Each number is 128 + 24 x the weight over the matrix's rms, rounded and kept within 0 to 255. Layers, rows and columns count from 0.

# layer 3 MLP up, 768x192, rms 0.0521, rows 546-570, columns 0-63
[[160 140 112 143 130 117 127  99 118 123 130 133 124 116 168 140  97 130 119 116 149 164 102 150 144 150 118 192 105 158 128 155 140 153 134 140  96 121 115 123 123 111  92 154 164 149 135 120 115 146 103 137 131 130 115 137 118 157 134  81 109  88 157 150]
 [118 113 109 150 166 141 100 117 104 108 127 102  99 138  78 150 134 144 152 173 102 177 144 137 117 124 180 119 117 151 117 155 147 123  85 150 139 167 126 155 148 139 139 133 166  77 131 191 147 165 102 124 122  96 134 146 126 147 149 127 103 128 140 134]
 [117 122  83 104 113 137 137 103 145 151 135 153 159 140 122 114  98 116 130  98 105 132 117 145 164 120  62 132 124 110 157 126 150 127  84 143 131 110 162 123 144 122 182 102 126 123 153 113 125 166  99 100 101 117 128 142 143 134 142 145 152 131 114 126]
 [129 104 117 116 113 128 115 150 146 152 138 102 159  90 172 148 152 120 156 117 136 134 158  88 140 115 143 148 142 115 197 140  88 113 123 123 148 140 154 122 147 146 133  94 113 120 132 148 133 127 150 108 141 123 139 165 120 104  91 116 103 135 138 153]
 [150 162 152  89  91  75 153  99 124 122 129 143 139 150 142 113 176  86 102 129  98 130 101 104 113 134 133 151 120 101 109 108 154 144 136 158 127 127 136  91 187 117 134  93 110 129 119 177 142 151  91 125 113 170 164 120 160 123 130 151 113 132 102 141]
 [151 110 110 113  98 128  95 135 161  83 107 159  83  92 112 126 117 108 140 106 148 153 152 126 137 102 117 142 148 115 157 172 149 157 148 114 124 145 117 114  79 151 134 147 123 146 127  88 135 127 141 135 109  91 147 148 147 125 122 106 142 129 135 116]
 [129 115 162 149 134 121 112 115 129 117 139 119 108 152 146  83 130 129 122 149 120 165 110 119 111 145 142 123 134 152 119 142 123 135 134 149 147 126 110 136 118  99 102 173  95 103 132 140 164 147 128  97 118 132 137 118 134  94  67 100 151  95 162 143]
 [114 126 147 127 136 113 133 106 126 100  69 139 128 147 136 165 114  73 145 138 138 131 104 100 164 130 112 153 108  95 105 129 123 100 128 131 136 122 111 172 141  82 143 155 142 127 109 157 115 143 126  87 141 112 103  90 166 127 104 118 146 129 159 138]
 [ 61 131 146 141 116 155 125 165 142 118 165  99 151 133 146 127 105 129 149 111 100 121 115 166 166 112 108 173 125 138 108 164 145  96 175  99 106 130 135 130 132 155  99 116 115 126 160 137 133 146 105 145 154 110 153 114 137 160 133  74 107  79 149 107]
 [ 97 160  99 124 108 130 135 142 122 120 117 119 159  96 132 108 140 131 154 124 129 128 107 127 139 123 127 115 124 122 132 133 164 132 110 115 145 121 109 144 157 145 101  78 123 126 125 130 165 108 148 115 119 121 124 160 178  97 145 169 118 143 125  83]
 [116 166 108 113 176 104  99 116 170 110 110 119 143 115  94  95 138 136 121 147 147 180 141 123  99 141 139 190 164 117 146  87 123 124 110 123 144  90 144 110  95 136 117 174 108 131 171 115 113 138 118 133 141 163 106 142  77 112 115 134 133  84 105  71]
 [177 177 125 105  90 110 149 119 138 104 159 160 158 121  75 143 129 162 127  86 162 124 126 118 197 185 156 146 132 142 144 115 127 135 168 108 163 122 121 152  91 104 134  97 126  70  92 124 127 183 110 168 177 145 122 142 154 106 154 168  98 108 114  97]
 [141 109 136 153  95 125 128 164 119 124 132 128 192 125 109 107 114 125  87 103 131 133 101 142  86 154  88 111 133 124 112  96 125 108 124 115 105 106 104 115 131 144  92 110 123 117 151  88 122 104 113 115 169 144 114 143 100  94 166 136 121 149 161 142]
 [134 118 135  95 143 126  94 121 120 113 114 101 148 113 152 122 116 122 112 135 163 191 156 128 117 150  99 132 120 131  62 125  95 121 127 116 128 166 180 132 108 153 118 172  92  91 120 147 127 119 159 111 118 140 144 123 134 153  81 134 124 100 103 112]
 [107  97 130 110 134 182 151 161 143 129 100  88 119 134 117 129 143 132 160 145 157 157 130 136 139  99 156 166 141 115 146 173 141 126 107  79 114 117  93 154 118 114 149 123 181 104  99 145 156 143 120 118  96 169 152  70 153  88 113 130 133 111 129 133]
 [109  94 115 129 139 116 128 132 112 138 136  86  77 135 152 139 135 133 153 158 160 138 123 149 142 138 118 117 152  88 183 153 126 111 154 136 126 162 142 127 125 136 112 153  91 130 104 128 122 156 114  94 116 145 129 164 114 133 124 126  91 119 136 114]
 [114 104 135 149 145 117 146 134 135 139 129  99  96 136 129 218 124 142 151  97 144 112 122 110 119 111 145 133 140  99 160 107  86 130 130  98 174 175 136 103 129 139 109 103 132 113  86 160 130  98 148 144 132 146 167 129 149 118 159 133 100 115 183 107]
 [ 77 210 119 129 136 133 124 164 145 121 140 119 141 119 139 136  93 120 157 131 126 116 132 158  93 159 137 107 147 147 138 123 113  92 126 149 149 120 135 132 124 142 102 144 134 167 116 109 149  91 117 138  96 116 172 167 155  93 157 161 130 128 136 171]
 [146 169 132 127 102 119 121 120 120 115 130 165 149 117 130 133 119 122 153 145 133 124 135  90  89 131 171 144 124 119 148  99 114 143 129  94 205 135 139 101 150  89 113 132 136 123 143 105  91  99 141 120 103 143 121 142 127 124 187 121 166 120 113 117]
 [139 124 117 111 129 135 178 103 132 131 135 107  93  85 133 125 130 141 136 142 127 132 174 145  93 132 132 131 115 106 169 122 125 110 114 129  96  86 105 103 112 144 138 108 170 157 158 133 147 138 142 141 153 131 141 141 123  92 107 130 120 110  88 141]
 [174 133 100 124 109 117 157  90  83 138 151 118 128 142 164 121 122  90 118 160  68  87 127 106 125 153 123 162 107 120  91 126 167 133 119 132 164 120 137 119 135 136 166 146 147 112 148 142 128 116 133 132  97 137 145 118 138 130 180 104 149 108 154 116]
 [140 110 100 127 159 107  99 125 154 153 134 123 140 126 162 116 173 133 103 117  95 193  92 114 142 111 115 132 118 118 135  94 121  98 147 112 175 140 128 152 127 153  95 141 105 142 142 142 122 156 192 134 120 111 157 152 137 134 187 121 113 119 144 136]
 [110  89  89 152 146 138 141  97  96 133 135 109 134 110 142  93 134 101 133 143 112 106 156 158 133 178  90 154 133  59 142 115 123 105 137 117 112 110 130 118  93 183  94 144  91 119 113 105 115 154 154 126  90 167 148 145 102 136 119 135 112 118 126 112]
 [148 118 138 126 105 165 120 123 119 133 152 164 112 117 131 160  99  74 147 150 166 144 114 126 124 120 106 128 156 124 127 136 146 121 156 110 157 129 156 146 109 109 142 127  71 148 124 155 101  87  87 116 119 153 143 139  97 178 111 104  99 133 120 108]
 [110  88 164  93 122 129 134 130 121 131 160 150 123  70 138 144 101 124 143 118 110 141 137 138 118 136 139 118 130 150 137 148 136 119 138 107 148 134 146 163 162 109  90 110 133  79 149 128 136 134 128 154 118 137 103 132 113 144 130 135 110 112 117 133]]
# layer 3 MLP down (transposed), 768x192, rms 0.0522, rows 546-569, columns 0-63
[[120  96 133 166 124 161 173 128 134 141 143 119  90  98 132 101  55 149 110 133 113 125  99 148 121 128 143 111 133 111 139 118 142  86 146 152 115 116 110 136 173 138 139 126 129 103 139 147 111 113 138 127 107 114 119 139 130 137 110 105 129 123 131 121]
 [ 96 100  93 121 129 134 112 158 115  86 120  90 133 132 121  75 137 163  90 119  99 104 128 147 136 136 108  98 108 104 102 174 138 164 169 116 137 107  93 172 131 140 119 130 113 139 141 120 135 129 164 123  82 122 126 149 123 125 108 121 124 109 168  93]
 [115 144 127 110 109 154 110 124 126 191 176 129 128 144 128 133 139 108 147 132  76 116 122 131 107 146 102 136 121 163 152 149 100 119  85 144 121 141 133  76 155 123 119 142 147 145  93 121 137 123 114 162 155 146 142 117 115 124 130 145 136 135 119 147]
 [130 151  90  89 160 159 133 140 142  94 153 118 153 112 112 132 118  93 138 124 135 135 146  99 106 168 145 115 148  99 146 110 146 103 119 157 139 130  81 139 122 114 140 118 133 104  77 186 160 166  99 135 141 134 146 115 125  97 134 168 117  88 130 142]
 [135 115 138  99 133  90 159 125 124  65 129 126 134 135 156 102 135  92 139  69 178 115 122 111 127  94 118 146 103 115  75 111 124 136 158 143 106  94 142 138 105 102 134 130 122  82 139 127 148 111 158 117 148 148 118 132 106 126 125 138  97  91 139 122]
 [110 131 137 149 112  89 161 114 133 136  70 136 158  99 142 100  97 175 123 139  92 110 147 130 120 130 127  84 129 140 123 132 124 101 115 143 116 153 169  96 142 118 128 120 167 126  82 110 132  96 149 139 124  95 109 139 155 141 145 104 138 112 133 142]
 [121 103 140 194  92 113 128 200 123 138 166 127 137 145  85 119 127 156 135 150 115 103 113 188  89 112  89 137 158 154 179 109 108  88 102 166 138  85 141 148  99 110 119 149  98 127 140 176  75 139  75 151 158 100 154 109 114 117 121 147 111 160 110 134]
 [125 123 112 156 131 118 148  81  71 119 126  92 116 137  98 125 148 146 143  97  82 107 116 144 145 122 150 120 114 136 144 139 117 128  91 141  65 135 130 124  89 122 140 143 136 129 137  86 135  73 119 119 137 112  99 106 115 104 152 137 175 149 124 116]
 [169 113 130  88 166 119 142  60  90 139 154 165 157 139 145 138 143 124 132 112 137 122 110 158 126 136  92 114 125 125  98  91 125 120  94  99 117 162 112 142 144 127  77 110  99 103 151 114 112 130 178 131  97 135 106 143 150 119 136 143 124 100 105 137]
 [142 115 126 130 159 137 153 135 133 134 160 110 135  85 156 145 134 134  84 160 110 139 104 134 131 112  96 106 105 148 115  96 121  94 128 113 148 162 133 116 119 161 142 147 114 110 178 121  91 133 111 140 132 126 147 136 122 135 110 158 152 137 136 156]
 [123 158 159 109 110  87 132 125 168 142  86 150 101 108  89 121 126 110 137 103 106 139  99 136 126 141 108 143 108 111  96 122  66 113 114 157 185 162 143 163 153 154 136 148  99 152 122 155  92  93 122 147 137 142 124 137 131 146 103 154 106 115  63 148]
 [146 104 194 180 125 113 112 135 137 138 109  94 155 111 123 129 141 125 156 112 126 178 109 118 122 126 152 149 144 115  80 161 135 138 116 149 136 108 130 181 119 112  99 128 141 159 121 145 159 129 150 158 158 131 149 136 114 111 110 157 164 105 166 146]
 [133 141 130 127 136 157 125 104 138 105 142 120  82 104 145 108  82 121 122 113 159 146 150  97 113 128 122 142 110 132 148 116 107 147 133 111 123 138 138 113 125 122 163 109 160  80 117 124 168 140  95 118 115 119 142  78 173 170 123 130 116 153 141 103]
 [163 112 148 176 117 144 150 129 111 115 142 179 123 119 159 149  87 133 129 153 135 128 104 113 135 141  86 122 137 118  92 123 111 116  73 135 146 143 132 170 121 140 131 115 107 126  77 176 123 121 102 124 130 105  74  76 139 118  92 116 116 133 103 115]
 [118 124 102 117 111 155 151 164 177  85 117 123  92  73 108 117 162 150 123 133 153 109 139 139 151 127 134 157 109  66 145 150 113 140 164 120 137  86 121 107 143 148 138 100 115 143 140 143 117 124 100 109 118 186 129 137 105 127 133 113  93 109 148 116]
 [117 113  98 147 141 131 134  88 154  86 156  97 105 126 163 108 129 143  99 123 126 125 172 129 125 121 106 146 180 153 133 128 148 135  85 103 154 102 127 127  97 131 155 110  48 147 145  99 120  89 111 108 139 159 134 128 133 142 155  99 147 131 142 124]
 [146 119 156  90 133 159 102  90 116 188 115  87 120 122 159 134 121 102 125 134 138 130  97 136  92 129 114 122 146 139 135 145 135  74 178 107 119 171  91 101  99 151 152 126 116 145 152 136  96  82 123 146 117 137 152 158 113 112 105  89 130 102 104 140]
 [186 113 157 132 106 109  97 128 113 133 144 173  91 112 111 116 108 141 122 127  85 141 170 168 124 187 109 105 196 128 165 107 129  74  90 126 133 149 125 141 128 136 110 108 165 121 132 152 119 126 139  95 147 128 112 110 122 144 149 132 133 128 119 133]
 [153  98 146 140  98  86 155 111 130 166 133 133 112 136 139 153 139  45 121 106  94 145 109 146 115 136 104 114 140  82 141  96 109 102 183 127 140 102 122 123 128 149 143 128 114 137  81 112  53 137 163 129 112  95 140 141 152 146 115 131 139  82 134 148]
 [103 145 101 137 143 114  89 128 121 136  95 134 137 131 126 112 114 116 147 122 172 126  99 120 176 118 125 130 113 174 117 128 119 124 131 148 135 175 150 138 116 125 126 133 108  91  96 132 118 139 110 105 108 145 115 137 145 137 189 116 107 103 139 163]
 [143 137 142 102 112 127 132 132 117 136 106 184 119 139  90 124 103 127 128 105  82 136 183 131  80 126 114 131 149 115 152 149 196 142 125 118 130 155 133 146 125 176 113 123 119 101 136 130 110 152 121  91 121 158  95  98 128 150 134 136 164 114 145 144]
 [111  96 142 127 165  81 153 115 102 140 141 109  88 151 150 111 113  84 131 154 113 109 100 198 113 103 140 129 191 141 156  71 127 128 197 124 118 131 172 133 100 142 103 145  68  94 141 125 118 125 132 130 140 122  84 118 165 101 130 128 134 155 121 141]
 [136 115 147 117 110  92 136 150 116 159 136 132 144 138 170  90 112 138 144 128 138 132  80 146  91 158 191 160 117 121 128 139 158 108 137 162 129  86 156 132 132 155 128 126  99 138  77 134 141 121 146 146  88 117 166 118 164 152 111 104  92  92 175 137]
 [126 132 145 189 125 146 126 144 119 134 117 150 122 151 137 142 106 132 147  92 167 169 143 143 154 176 105 146 124 150 125  83 135 143 137 157  76 115 102  92 123 102 136 122  98 120  88 141 129 122 165 101 120 180 186 107 124 129 134 103 119 154 118 128]]